From a checkpoint of a small transformer trained on Wikipedia.
Size: width 512, 8 heads of 64 (2 for keys and values), MLP 2048 SwiGLU, 71.8M parameters.
Architecture: RMSNorm before each block, rotary positions, no biases in attention or MLP, normalized queries and keys.
Each number is 500 + 50 x the weight over its row's rms, rounded and kept within 0 to 999. Layers, rows and columns count from 0. Numbers have three digits each. The size before them is the row's rms in percent of the matrix's.

# layer 4 attention query, 512x512, rms 0.163, rows 5-25,68-89,132-153,196-217, columns 128-255
085:470381517457518488540468505482592546428455480528534550452514589529426564516516535541434448461428482539404396537556535481517470513451521448551462544447548457541514496524531464518525559499409389535536439499423543496451416547483562458491419530493555410554529552500568520425465412497486520507500466511484551435476542565484440641513531437529429515545588479514487553427544474541505465491489
078:475470424511647489589429527437556508436476439480560493478458487531457387491506549578503497480476490520506484525513524463466597483424522528468556523335551485571473561438479462492508513427525536563525516482475499508509483538587510367524516477483530412538564599488529504412485501542576522488463482486432469485495547483516510518589537412444481421534520568512494452460483554522507495534499
096:552411489532546519543532588470490489522484471437478549523472459437465582463517518507443631552508518486422494502475456470510513573539663507517450515527493551451502476580448551524536602495515495487515427464479477537523565524431499588534494505429456493481528561513574427532594485570467515478466521515479434438482430506529411490518441524449562423425582466535493566520529498496444551492572
093:560491460563525449524513476517511465518602564491489525476596537513608470500458482607536506491549499468475435468525508565515527518591527577480480529492525400545463516563508453557558601528519594526525490580502541504503528547472553439506439449522528441460474518510536567586494437434499499498459494444539606498476554497456491458509562558432443550482423537460495573526399390528426486463504
094:592337488512507525553476522502500485474540414380494560481556468487505467448551533501490474494498484508543483455486452464530484523536567480562534383509462408484528416522571460489577582551493437523571440508477438530424591513600481619470513493502490583565505488491491509463454423485491550474412419508422431425589524466538548545514577488474490493571527556507454527556423500395383442489430
099:473607441494547528457615508594551563479539471506487479465497431480566571548600514529484449588511519412459469541566485507540460512432453524508558516565416471537519497520417513515457503490460491565434477492477532506461444536523487488368525532445489531508451559505524541479493486562475487483503419546440480594539474504526539530482507501445548584524517544471456510494544571541506389537507
102:491609650498444468523468487469435549459455421486552421571453515506522502464478526525557433474490507490567574479581501593424557531444526448556470514503478559452531427482559508515436505602475527549389566467500456493552484531478542487494432488510537490527491541467515456551536654563506414502509482433544406527467492470518493496472429524490529486494483562536570538515493506484518443556475
095:515551584548523455542464435533486593519572490479612510584427539561512479494562605577560487570493567577504518494601471420482585502477474548516473490469465469574523532511476594470472479396567463398487592453550533577468525509515419548487467460497543514510545508498533530526510506493454552623522541565513407415474480562434523492489464520573586456473526560527486588553453598577568545481514
091:509461504534471465472551474481502571546489461570414550500524503445496564583555437455518510444451447552468516450525534446452507605570427464560488561488481528467546543474473462498385430463495415499586496407524488407501467487427504560491491398539520488444443460471465479645414458485535468560500444507511573508548484435514480486499419561561469435497550504509452555507500532586555421564564
145:549485438529546473525581444521429500474438540478557476480488532519506483373496480510523521445516530489526592505489451525624526505473452558455544407477525525411470441540500417464640449511537495534512423399515541529509517532535438452543546505421513573485473433506481548475473395449491516536530500577447496610490499444533495459482488525541505488510515479440560465544522495510394475486517
104:485480460521508506475501518526541570456518556565495435535458535523545483462483517583479505435517406503425391424440499525349410478389394461478500515545494503522523500469414537570446407559537499439539524434448573501589472530496506517552465474463533555549528411544546487478508482547487498558487399445495537508515442617433497498531458519502508500485496484374497489473551446535510501464514
095:494431462403461445454477483484571455581400580465351542514546504499386435519453516473497481529411500449527448443512423446537512515480530544496436582515433410514471422549580491498544574555487507544543504528470452390448396463488480497473509395512401514538582469445469527513476419431526485485536482457443427463534493463542540546432475482541499498498494573498485523491441399484476509542448
164:426595454495452444466521497474459475482545479494468414467540623431516403522541502450507447405602616521495460502442507461508525492463573515501477544512478401444467411505389513507614453432423536460492467547525472561501470508516490430574530539479461473485528484566522519378568506464490546534521450469518521464459454509522560459564456527493504568528504495547503525511544386470503538526453
097:553559508534467460500547455533487467509473566506508435529488441425418425450570474489550504563529472366538429513548530479559586447542509529421448534543506509500547437574432503450482431429469507546534487431507565547540453558496501504520504474616491448445470583463493537481443403486498542499520495434507465438464479516490526448478519422619473591515462500571566466480433578577526483523553
096:549605444577457504550500469531587505438470586445556533558524496621472516552452521524507532584506455507518481531525384498451461502484487476448513556618566529536466418487471467582495507480561424480555556482530502569524501444492462497574508581517432478483442485528526493431516460497544575505515457439571526549489529479476510419541475469459456589498496512448516413537595418569475448403540
122:491507508643557523536424397458457484519604513522470434468426557495453567446525500437535463440435582490547498488413481522510482489557420483547541555480495467496476544422461493552447464477471587501454511521521492473523405532497650541517537473579503468481487547529488538552451468543501533544452494463487522545580511551452557549491486486510501443523437483526487548396440422484609460450504
099:461468514504571527474557472463494526490456501555465485450485568479380385559465593530463498520402536440487561525528527497540431484512514420424462471508512532512409455441542555449414592625540508532472542463523512535474478550493481422484521493531487448570393614498465537469496519459608475524486586492491465516476564487507448476539568459511507523543498448518580467541573423469554545537525
113:552528519538480428524534406526501608429521461523514598480448559512474532322483480477511563532506509461447485535514470513484612565432443440509524506502485490524493526523471524557456451484442485480575492468619527456425471494486448538530489469571511527442532454522518443435472506484564616588612463519504503519591465452516503437459446413469496547564485533431459473588520578477442474505488
103:431438515451509461377557430521446485484448423430519521462501510517394553498446438441488506503530533511567391520454518476454485503541534496433467600544505562481498474492436462514577451447484449500554427457484534517463422534526499457534517503506514492508442513486490549403455571418555548512467391451433475450465511450507532560565466488497517618537475491464489604480519481464460588499459
102:460441450522541557468483492457475499564434516460584527481469494452455607618470454532458512654414490560489531476577553490574498509560558561549392568463531456541476449623470508447528466384569416438523522498444504487599512499523522489541520461412507525488581432522572540532439400622448528469511568510472445531479559504508494374536529573448489481479513517483411527591522497509478565475550
104:518497515489543536458445462526511492471509415496574501469482524488504533477541455422514465686532557480515555454466508471368549500623449441587532453432554588544359549441477469502496572480549433526489541417455507394424516485523535545524507539484438494529533543462456426554454572470491484463409490470518557496539549486430516445445599495555490393505485509527609542488392510534489569461542
074:472438474563482452596528459502499494548461461501444634548572511535533457627585453538500509536501580458465445560510453515446458498512592540470515367454512505481492581490479444515581570443473482477506489514548586449510524480547485404451592585467447441543470500520504525422467453470494520500519447498529458514520496487474546471462501492501529501478514422562583516604433447458511498509541
087:474495543524544456512442424492417459544514479445512530483466518477534508540488479447493489433586522531547449420514506475519518455503512559564496398471537493489452586484530465488518545511555482508505482486450627458422480493628450485546436477459622463498591447495455456500485497431523464575500450457617450498502613455461521496577429513565590554529564498424572543447508478521450454527431
075:505500450581457442530489444532457532567474496518483472473493594507548386513500507548528493447564584500494475498563466467472427548484477576446494539461399462547536468495576408480541578471477497521558575441515512486387537497606527383549510519454497386526434426468467451474369492411566568555436458487422544603450592413525503465530452454682556552512550461413496491474426544568495499514485
083:541362501482484493504578369468484536432443441489467489482545447387584547597470538618507477513532532452549545436489476455406582487571509460472470546470493518502454539522529464411540538532509471483436446565523492489491509509436468518538500524443548530471549480556486563546536520521488510523572542423477568532533510501378412472487472460467485479538475474602440551516514522591560483498501
091:518461610482576471495581471555511482474454480502503470509545596484375537587492452478586418500502563536481516536495518551528554498448486467530578435573465373452471596509477527510576460575519500456465459573448453482466456529398493545441498517557521541515579573514549577460495548539518393540444466530551554500491542527532563482519531508430490496555521469500519577563522501453406532499398
083:489514409479505592592450467536515592468493503406441506431392465558529491544496540541458496519541542576534452439457506395448501522557474462570450401456554514548505562572500504498513523434522501457593480518493596514499590491504484414576491471547485470558498536496535504554539484491509558491557451570492505432557491518555529532474472466525556478476553498495448542537436436572463535579444
098:507539558424401510422506494455512552459490505535560493479495493537392480565516495604511453538460530520509496497553497585447627499500433556478499469518539522532517504524534470500475535494481491533521552511433485542540499561540481448476500463598465469485548494574540535551499470494467450483447450421509509460547471535479463551586501464505566545494492631508514524561438567608537347503471
089:415604548476556484509629505496429521453467438483471496485515567444528515592530486476519512514504454532426604530443535520561511473474570534527532489501402583480464414563415465549454465577517400472440534525484584495531436529557512583529469426416460507505514429528457496514571487521515453500516503414511466524515478520531434511537547518544520494387513534499527444514503442481428489578509
087:493503490521509454469495567403487453542531511505522625447507588501487489504454485437407390501506612607555509511380444478490533536530563504494503506508463515483508520487585455460446581462443570473564483525502435408520461540492443536401502469506501518416491440533501532461482425445486482498405495609539558601594520517464522567532484452535506409537558483507514395487441402566430449583501
071:499379505509502532492435557479520501474503530537449581547544482538549518551568316479507512566493413494526434495461441565541493470526582523535500475482494536573487550454532596538433478466526402549489491498561477506531528532492535532500541500500468475549465506593461494531536524464449440496486449567543476455546454544491463542518511500564489484422533518540437524523615507468487455444513
114:533438495506511390537456525495492615488561497497553493524524504490407488590463414473550408568438492368623577541441444512593450530540505530487506562468472508481609528548498439438580495473508478484506524482513552483552533460573517472454526493545441493449460476451387599480471506497494426524480511443500529541557600462437585526419502494506520463443550562346519502484526446497499490430493
107:528511458477468472482611486464523551560515522461454507448401563491439494544594528487383544508421502475507485541503538504496491477551513502456568404429464460440449551535524486495515431500503544441466486515466548465577548499538556512544574439534400510576491425530418456524455450588484473524574530554504521471586429435524578472465530448569515367511466464491588567622449470456521472472476
106:485569452401509437453431485459473466538498489515484535489472527541484492453559477514511493552440485472587429608482496464544554465517479459459454511551503367521565516371500483577552576517430562553530494546434529481475519480487578533435489478389569477480471456619440464560452474427456483452504497476543496474459500451475407484565543530496505430457498574528599599501453515453417462518560
165:479460430488479486555464490530508506452470442472538423477572523464486404346471504556525412484477598485581523404532418440456483475481549612483500507516505541512499496553442538536589562533477501531457494560524555545468466490488500386516530532490512484501541518517507548424592559537565480523457443479497478540502458592546558452535499387464545545562519543508410449414452546486551482490484
109:473489473481498398491474454412439452509503567553519479499481525482499475627489474573479517503452448501533467530482507515410506544488470525512557616438542536464433512588545436457490474542493455503526541494529490536577509514495448538530480485552501516430505544474553530482356485426436511471584496563461452528593598485453500559557471527485424534522480447478457442537440460569599424478450
092:494486557470520448513465563443527477548506596470564552507512473580463395579494550537420453530496510541555460496537530509543532446485486493546608454522505443517580597421535411499503561467440497567506526437482521507578443504488575454513427448540499472538450511544584492503440471522501478502438460522524512519486521531432500489444507464415505502507517555415509528550521518496412536447490
113:535561540435590427472517511498472453538553601471596532582572384520563504579375439483450555411478384466478486463529408446616559466557479447526521475526513413524545490473587448524468451576499567571594476524543485547554514531484466525392529568491551562459532393490452430467411545471470507476537530516600511447493497445546428458522529517533437579504393404473515497474558601538529472559501
103:461531493430510541524561544472521496484444492476454429477506482514500490482473455488502441592516511460466505540466606484479439504494508480481486483476452495609497560528446494480533408418431514523452545474445502563520460525441526382454503503555491399539527591427506465500536569553488471549525489494511439537519508528524421451560534480558547522490522455535531489509551514525499503554492
115:513494516448531409548494532516534461404408520493558529538493552516503520397377549513469523491469479511553413560509435527467376455493519498496549511459602470489469466456495522457562539480445448527461542392464466517539422443549453486563437525567460417517484583520522496385436507476463469553430542550489434534441417465521511458456489489492452596479562496512518622567479450474509551488475
103:529484431543576494501393520476525609566470469443532507473458495471465403557562520464475475506520561598368454401508553537344500493459418509477526602526560506538458532414592474394554421502547471520469560515556447532484476464394483539569449459454423525494523499499493531431547517476527493524488573476533491534462510526534416518477442466502518380515451519417459548502409466558532609533529
098:479547496562511517470422528420491484480432561455462584456493486424558536564463417514419479514542464395465513533422551437443407474443540453498519471482572419351494476452427521517434555512490570517442538475475448514534350438523479492408509559548467494470389466610460430495436550470546524525501384385508407423558558442489467534445379466442435513467522441413465465539511476414517480487556
118:452495579471557473476572518449548543552414543637477468529395488507458509615455560459506521525561450477446509486620495411509522493520494485525491506491445549546498487463484493539428461487518486473529490552503539483481507493474494554484534364516532630479505499502455449508412588396474444512453611528446543440506525421525426479467587527544494480528507414481445492558507481552507507480522
072:469446461501499426515515506417455505498477507457550462423544475494487423503553544577482474500531573542534469483502426511464499465447518478491515498571422538524486637584555454511659645501513486472499503535468409470480453475519437538547521465576549449519589447513498453480519485475530503530560461538409523489423549505557471450485455502457489497537512540475438507489550519502479583558483
090:471545524479500516522483492541481500473544427456597491500605511628479565495444593458461450497583554499485511491508537501611492510519533490526504525405501439474536492481528475519629505455543517464557492574540488577544470528513530510520495495534501453432531565557493485466481503504552520516560427429468541513524553518529504435526526458489520478536487523436523556488519513541491508531505
084:515497489452386469497457549570582600553531471519622488438596543516503467440477488528498521431557562477518494533499492551508438466465501489484558462563503385514572504466491567557617436419546471565476446513530466606484457479401515366458487515563512470452508511525483460453423533496553514457489431438460517445508525528455484457501527597445494512509490519534479505495517536594585466455478
108:455445496441553502529617552585533461443409425506406502459486462488479502542499508473481441452444532536495523560573468397475520525544562489477523490447568551520467493592449435521531389574526505466531454496499522548526475492539565429528458536374448450484508547520532489402613556528473537535551606464504450563567478493448399564554492464576594475528518562479533548410569468464515436477492
106:531462488562463442461454537459469489499573552434408457442587570490459488476479574550458479474527548459496399445514497476549476445469531598490501552454451495475532537476516462482490544528513601519475532599410441537460471507585554581551516524467477546562465431459496501450502484500420555514494403410554596486393518552515493490555509519471493446468383549534481577557442496562523561519483
105:529437486544488478565528486570448593549491508547404602506549485545515467538610426471481450561505427610566370441599381491464503524506583550463545468459494466507424451499555558433547609522516553492591556493558446556507564566523499497526489476560461537578513501485511609513438512471438478533440440628517500525520534430542503541493502574536574500494533541460489468532419532531414548471578
093:581512434469491406475543489502503539525521428488560472568522514452507527495515516474487502571531444539517532442453537498379514504623515484485467533562462539565497408508488498524495510506514543510465485455422490595536438447465493467582474486574509510444408534532464571623503402546594471441552500516590532483433509474555553438476473518426440514505610553516465496537482570528445442542433
085:560578498507462521473522483556416530440491466460458491441473431493476440583487430525397547489501571459551559456553501526504459441538547517408498527432483543446450504575600483532554429499521601427474556523473446478489466534572446510533533576616530431543529523533449510414508507558406454527519533476510529582522575502502549488473522550519457454547470513513541611531489439530513453420510
095:526520504497538461480499492394453421548504407520602549492498538528510443617396511606477491474546526500480457459498496594425485540496509428529453388569489510574545578510475396480506495458557532530502515606505494522458539523572472490516474478553450517461549477540523574602474512412460439529475577585499444556459552459516536469562480547500528449497477515504556407521476444578536467425589
099:518404531521486443485483399511555550537486486524484542501490460497521537580563553434507501495463447581444527461567515429451549487485497492513546498480434506464417508430477539493391489547459458442519491555543483389497566488422491496539546520548555617444469501498520503582471399470448511496451514508519493502612512496490462498468532460519469518464497441492464547550430505473442491608549
115:500479518481553452481442475490490437519506533493411424449568616554468543410559526482519471500507511459592513593496522554442580525472490487519501555546573421464466512496489544458563469436454418588465508465405490505507519575493502482527489462484541488541420419498436486450485432498496474491542428532457463516502525529494489462513521428580529518532536454607412553464498472534475438503465
100:483575454450582553471541549488559528459577531490482549437527508497525597515465526509515508489461420509514477403529540513552525539514491522509512510498432456511581471475551466508515407557475431544506456549528428416484531537390503510461504456464420571507591555487583427508476424625504551507439521447427531496558413506503478484453407491535509457551537522513523542493534564425527496547558
099:464418493434478514466426390551443408608455537516529518486563460497582477425583535482455509597500506511542471525467416485497441469568499458458539564639439496473482530434464494494388556515512615537498452520530415491508442455562486475553457479481526406523541448492490506530583513549499552525461522517498517469426486501479476534412499502492515481577505514461563587469487533479533547588559
147:536466474565526411578437480499515576453527480453452410546524583483569474413437405502503582468546580453484507416519559512470589514401526534582469532498506428462516516618614532556505483456496537522431477555452603550540496439571500437512524544431537428560574495521501522512534487504536549474588492525502427468442502494510538460515565474476538479580553467458507517441477423463465478528519
096:453608504385479471591558548512623460407501498512497425529539469507487537545489479451468407483530473502444490518532525539480516495511492561487444508455425515485515475490438501475486449541529489400435426456473515474511507554512548535549533500469528457524443605459466503489480480571471461535468486552398471506431500503565481524429495507470492519540433448479519511510507418461689456454565
089:531481533493585500558449576563533516466555519530525409508531580608511565422575531499530491533471608544569532490596598531468465511527576506513474567490598437402544452492514415453538463511466489585542571472619498476608533559545581416513573437531439564533479536470515501450488524518521482457486448515504462544556462482487393456503491468644488546437441445622527462497502522541506384444497
122:486474498474446454484457492507500462464514434611548475556572463464591506612649425568420545459447505536572436536478427541515535526500532458513485502586497411459434524558497499507517519490635538491476458488563471544428417469480541490480377511509551500514461555475495491493565607533574546393503510365557505482520420518561522488539524549459499446399509520445540589488495397461595439434522
091:514501532492499479488550477454404462572442527524411532458520422440412488509502530480469440641496454624518624539471399508609533471505448534483452558588373573611591457513485582503465467596560417478548474434501444513522495474433512387586556610484453515472514508504396458459518477561465476471486491475453510542531482472519498471567406496513507512541458479541528515439515526451543490481496
117:624482490491572457466469487534498514526482456460536453627476546563418526362543505408576449433504590506520422426524466473408543577540502520503603464520563524533546554441517472518587510577509553547473524463448524525558546467489611589525584465538512614505528473534547523470480448506588512559554452445399467503530473534530552494565523474467462501501496469492495507484526552469408479519521
103:465441424543516479474430545566501560501597472494520488542500461480465480422556561493576523508452476577541548408542527568540510457525529539513437554565618455399449494505536461560525441525524542535489472567463538508525493557491519416515521438434557550450519479449530510558585602513546476516510500492457547509527474510585506504568467428555529535508527607573522473436445508437471572494520
104:496609589546525413422540470476380516439467497531529461482489441456471516521558488585502488682444578518490503541519528541511547488532534533460501595527532578473531572583512457466494499592508476424541469435496459471476488537527499515558456466569444421522492463529465461522411531518455526520520498586484594498499538476463530518549506483543469347509589451474596493405591516474572539511434
106:374611609450495539547455543481483520498440503457429494487498505456554454549490485489461531634510409523563527589532464512530509513516441525497512450480471595457470510408514436389428461568481421483535460426581459520528570420487459541491469481516575577459487500419385531651409479479449476571551522597508509528502541431518504530545476508520572526514440427501497528563496581558579540583538
083:498559428517431480479555502506519509485512502456473577514547440520538484582424461497424499531499551436503541458430572501568477476448569502513517497551441551455574504517397455540572493491486488491474517383452438538488632485528564524560583496491525566497530450470498499490501462537509474437491553510489539477427486518588509491614446600437476454557494534553447530502494540427417624466467
087:466470485407500515501490605475554574530503555510627456558430555516544436422534446514402510530529596455497557517478566478604424515462531520494504447484492448512447443598568496549474519521545499610634446517566440513507410499528491441457466477504504474590513468534579524463505441459563550550524436513479447512467552506565582566528503520521540548453460521474413524460524501531474485505479
081:491455480447425462524593513534505511536455566505506550429558454601514480461419431552424455438518481353497415517563603436553431515420534552430481531513516453571540485509499539473524549523497523540574522562425507445483437527459499485486546540454621501428533485507543512596544548420521489459398464441474524547476528432552469424564509514485495473492463574482494578435418538549429521489516
091:511433590574508495523457474603523508458441529471485439477504493424532472584494373454504492405459441516442465503439457506438462481459473536441422471537541477443568428505475444539569456490515489444531532501481520504471449454538519527506482514465541496576510406570484422492515515536482502479443562471563512494494453511470500455486500543441550531482509433455501529563522519346536493535437
090:462500416469493566508540474430507446482513467623496525527475496430421441605479433433540451391457525465438502457480527486434483457552487564553566535544413403462496514395468479506619397483516471430452525426419382541500484483399485463500441504535373496529476560463520473477527528557436495473520519516449536505458482597521569529470459511513448481534540475501438519581521452496493457456433
082:466459492560528395537570390572427558532538449445493430539515495519482439526577511479532591480540403526509413528420476535463420532448432497475578516435513455573495620509489435462512477556450441541527473577556510556491526480574455502464523540496499535491515584558548502476484515473525574487487436532429559609549495528438460554473544497474555514500447535488570442540448478491574509525543
096:378655509578447423484416513399517558463535585381508462522427461530483518516467592481462464545459534504545473570497527510566593479518522515537521492463564443511497360480410512483497440580426487532551580434520524391507504511405437569372405486505527491408477570480466585532448591518496505543495477514487564540496507481445493502497471500546412508437472539383571502568485606525527460504466
080:560551453538514520497490501522520495509349509540555461508577486562549470525459459555422495498470511380516528524515499574544527476503399457432544571520480559457471498457542478441512495559542554473487537553410519433568517495460616566461417513563527489519549549523550524494461540580569474448544443494528470619536422572519520412530472471417488505369481480456552545512470422397551484499522
087:501480449521559486561446561470585507576400560462566509518511511527538498470544520582455493513593533488546475502439577470545553475532555548532510478504456516526467508508506531564389493504466567479569552518483510441540438423485497585529455519555549485544484543454451447539502481481521562553501483599534471468344483471525458441483483504486395564465540490488492401536482447495425475566543
080:443530550534538478493428528423444530481551544516581425514423429531487568573607510458564502495452561532509465522480484437466535523512468473594468492480526497576398548500557512483462436533522383423544506504466496494461388545499495490572525483446469416467509503506552501531497528573496507506486578460488513434613420474434459488563513483595504476495457532496478558544508475554568555537483
132:442607556483527512563522535499518452530536485543548385604478471539554459425513529483531545432522520562581490572516546489497558517524421559546506496478579506516471559503576539465552468487522523437485444492499524506534402496547439471596521494486417470446495526492534565416479499558543546510484431473542459481471504505447480415458449406498454522511457485472432486494562474531537480469458
095:530522544520570447491540616550466492483467524524455446403444513487560547587510492499442479459563507549544423429522485480521575487611418547435465489560474458490465528610470514499479463531546500357460569524457452556565440477448486593483534440529570425444481522540538578536535537463453473583462573471551453441472515550505424527471454450488448481475489458414476539532527488534497436491446
092:518513498578509507576413507486489580517506486558551448484549484477560450452651470438480542443535503500542460438458529444528440529431526472551528487440552476542500524476470459581461548432516558550518465455547487466525306505551558468488418482447432532598430506471551541423467646540444491494457520406436457447514387502526431540476437548508474478478536524503518594457533550475525478474510
151:431533422474427518454508516527580428445555461570545418457508560466558492530465508490525550448537527458452589494509689464484556495490509565536518513477523500426471477562392456482467470552512557454461526537547558448446386495533601478535565561461501497489494565554456465480547547587501509491496426429455460429461511480489560518533439497502456472519399463540492373474522378482472516534532
101:571443450561414562414424447537490385534564471479537538601508476456469530518508493501442391495550455476482550508456610514535581566501571507601499516527543440478515464528403540502513501578465487561495497483487453544578484522562523449482542503470463462512501543455482536481555436525444567472564501417415473404522547557535576517539522531549445439526508587507483571478415477496577528501499
089:482549499497485514431457522493437574522496502495468557526492582507474444504486574549508522540583496528499534501580526436436547459485515453457537470490501487506470445438485444424457517481534524512484474551545491503525462519387494523510486463474444497461497550435474505476440449466503591496423471447459468513474486567570495609547473509505506539508460508555359552454501471544574530469510
109:504445527478484416450516554487442433537489502461558524519528502439429454604521418506454559591547515467553538519468481468497539473552469532500511507468449482529441507528426544561532459432523555580483486451413422437384459410466564533552514535548496377575503489494500460453523655526503544448458478440470510534510475449530425450454447494478509549418502489519527611491610537526616513426524
089:489524453505494506509581528479480462444448484385458503446474463513463504440469506492460454482463433505459509588504410476466511430478402471497521464433502502522486560547569421490430473502561455474434561508529484469593501502513561437503525555594468500532526503496552477492483475478594529426471500571489555530463490521421451439505548523548515438471461549575501503394486479495499609488549
111:580435477557534451557476496478511529518557443473513537485582573476573626485456527526442529521513516490514516535427495527436503487429538511512459469435442434532553486525528531496587490374536594458495442454578440523505466483469398442501371540466419437535555473576495488391485559556522479514445510459474456476583445549408555437479568493456474507472513538501495582581454445388379583473557
101:463399589521473464393541464465561597501479460454567507475516474444480377515467515500527615480477565481581554577479583444485540477490498522436542468512501499530478478533487552484578551443513503563439433565491518549561379504500569588532477558476557451461474543536464489516575436496472530557466525401442518478492520470517460508399629508492490523464420487558522578428518442560495609518406
093:483560465487417422502486437464392479509524595550475476560492534501522436440484440543557530574477454502426542460593578447467535404496519459446583519465582557530522539446477546539421547473539430527508613457495514542528561501454513440526477593546460424455504528542523494610569505481459511434535475589469497514485549514401499505570507447550499401495476543469442561518549525512553620465497
121:447493469395510518480555495481525483544471522530483497528569472520515526671471507512442476585574462560525572463442501495428510491513503476464545608498489476448425482405477499484512557408465486523476506429500478566473630489482555526494513461439506614488557532524422535637413608492545513477506553594518476546513529543504495533438561573502484534492565438472500546570468506402617478543521
# layer 4 attention key, 128x512, rms 0.158, rows 4-25, columns 128-255
082:522495505425545513475537543483471473482468419502496423606500538424447472475493515493524529507553513482495573440561602508489573478466575547434444546513476524456428428573488544519593460457488514408525491455466576561546480598538562520483472509479453446509546465555521569413551486593489539521521487436441457449499585547489594458477441462507486536597516553449485434486606466453492426453524
092:571451468478454470498586467557445549500481524529459487520487456468592526515496486522514491591424493443636471542482566542498603440430539552442535557556461548506531492519537473540589463496451545483525549547483451436459547459478570545581466555575595561399557459498466537463456571464425480501519595490476439533561466434466486439586465581555477478515485499455561437452403607568511441510512
085:541481492581428527453446523419448434507484451552523441534487529484493529449578460542563576501487580542420474442403523472506580494433453577547532549542568573496417465493411493482555551582490557456494419468509470545564437548560532585575451501375510467635495547486502541433530410484539505526540514511463523522515540491428525437473479457447518570551478498457435462454544334529583534526526
090:485486540412546518536539411404471533502503478415424532546503509477553564417554435470533436524501592584519408506513570565392602490528488452496468455529511423520496544423503535478557461453449450546454503400513496591509507506524589513449443421573445554517442458487438491487523546547485448444464474522498521513529531526470558495429543494528442459474521443490504551423529517412421593513459
095:549541463469483536593454422529480508574497463507543551616550512591447544357535521531392537542427501576438601416612600478457502487492494485523491593427460516505561415512658509413533509458495497508547514456586457392413556543488534494507422456484459503428528474566453498484519511439547458524506510435536471497540535509505504523571515477435542495490608445474569408431425564580536567462423
098:503524514415526441527502471524550544503457551491512559457460463480536485543534515543497462413505533452478429436478561494404493502532487550506439454452480433468538552549632496502367458585488496592528513483520504403509564491573439482482540489473459531402455509451528423550482549449461493571537510518478480471476562542567480490534556501493483447432473568526551537490400505415451533569438
102:527583559541564587507452560491434459560537460578480455474449543476482475532545465476572486472417456552444523538550577442605486472540503589571529522525580496426546545481518510488588450526547446460553480496452448442615521555481443514493540463355520500531610433465521527471458537566481525613449526565457528410503531458470468423587465471554460412509394443521514587398517474554551406465537
098:484450486509382498426480526476465500533558509568546453548574557561423450479584435469530484567463464492576491515510541470571459460524509536512563535559594550570477477444377518485560533453482470495505560506495596519592485482492517533462536479473528406383498553389408559469519516480510468425546515486451500530560519463451551545472408516458507491491485453522535446474562472619590528394491
109:509490528463433500489537472482495566586439462507501537501475515527544563445531522430425511522472510509511527484533556486468480456403702515475483543515516465456541322514485548416504597507491479477509507485543465576487581443551567421464465466404572469566478536567499484521477447461479467469472531514530415491454468505520447467506576564520514559477583448486474533576444499466406469528527
099:599428522441475490511469526488517588512480446516493493594523558505588554385452502553492442433457419588467484525490570522491596486500478511476406521476604452411584393589509489556568422457464469503515476364445503497489509522445572519554367547558450527432477461576448343535537540539548465553549506510543473551481489482507494420482441595544510571537446535478543438491519511568540426508495
114:499581445533436486512532384537514521596523456494448473526435530528448436534459490432560490593462457484526462464532490420577421509560466401472549526517511441558586462465401531540512460468391461465500439484517546580559475522442625492419554488498490465408557457480486521461497520496418467482390556516522493498549566534485497485519477517470511418436364542517519440505545596441586467514480
107:476521501504538476522607424594479456481512518414555481498505567480454538553528499501472466452513449475490542542448493512526434453566508566514509556435578461480454469469562518521497420504491496497448403453460512499544503513514493561592501565471404415509467502586415507490470569490496590492536578582553527447502586447528479490539450486539419461495472416506537528559567469503554482449455
104:404524587442516444528535493501516439445524484410528512432438526620441633498519537573493476518445511505471596510569562574494532472556532486489518386423448447444548533595626485539562460525513509450512471507547473537492694516489502475540485494528471550475547493452567517494469467462461498481492523550490530569483546447540586500572560440524464479545566518519484467560449500453361515368537
107:520523515440541502484464495498454452623415540588525413466471390488500454412514466547560507480504387462558441514573486546631455541512478500495441436446493490496415495490490535466567427539478539536482494514486521462555388495456380518437495461509478539456515588447474557523599498376465474496475451444554504484533559473548493457443411452545487532495520441413482422429582550475552515470422
103:509420453538467432529526441447537432541392573526484507470469477465496433522452604455573481519494453452521486519552427513460513549493422528514487582527533540545472581580459476479455459482517621493454501565511521479542441507526499427488507460428463487502508494407494518450545565564436505484498509559508522469469507507381486499504552468516559573508492499461419489456518566528592436490476
090:502432446488408650482540496550538545492518599475511531499472459447421516600464566497503424506487459518465520456466519476531460465536380524482523522576460493473571457561484496461492573550486407481477464546410476511469537481525440434513514422530541504562540506486522488587507454441464561394450447459468456459529522463496525605469540581459501461478486515500471453651505495495406434425484
123:527460426495462505466550491535471494556456522514465423468427471481557534388490471479531477432429555492613527441503436530535509477494483452511537548537510512512601528481444506504558523368448453416463482508514526487612533523563447474486562596396487555495429511543516500456471523455478457539536530533467478537514416466494427550460506464500489571514519508510560572476465619505488453476449
094:439596498523539512454438547505471502444485517469551538464524464594408514453535507448498539429581543469539491492504543450515507547472538475485513503446553541499573454478479510477535462511376439474482442479496567440427453536501542522448453459457525586472522454479476581460438470547422412495550458404526478512522480460507580511509542480517440502449547402509471513551531533516479460438467
106:386479554483496530468482563489411476446560468509474515509535471529490517560513464544624474531439476466487488531522434507455514502533474409510458550537568479554586535581550517506487510540416304509447523545530518535418469461467464523526525530522556509445575495479566396540503501473460470506574522440613546541403498557476460559549507467570400442433473599558502601499541533489540557510394
100:543451495384548528522491474513510426506504522397480497575606446454451447479491445505465548429435533448528360558519420482431465523500458510522514487468569554504525552495453497418541509520452450518489496493474484464541465469609485450476518544532525512496506481488549434505497496605520451467506518525459488554518507480450504534580491376467500491474548450490481592493562503554429500519439
097:541451509502549453492497507503558503575480500475503524414562578438534507621476426467536440459557537534494425508452466519420573452439523557580507540580497423490561491475527538535544478516493484492506525446533519539515402462490541501550451374534652522509427586465486431543549467520466436477499508500571509536509471496625594583455496485493522498603520593487491484491401422553550483565536
117:394459625510552449464459490420493534483508466525480483436414517569495557557481535559417487444531474606475535485468511550431521454549533444483452430498524577437437544503672499499472531588559485551429547520540507460460422469527464564479529481464470497514511502521466461489521547475550458448635514542466467459540558412523556546528515473475542554559497490569545486555465439510459470515479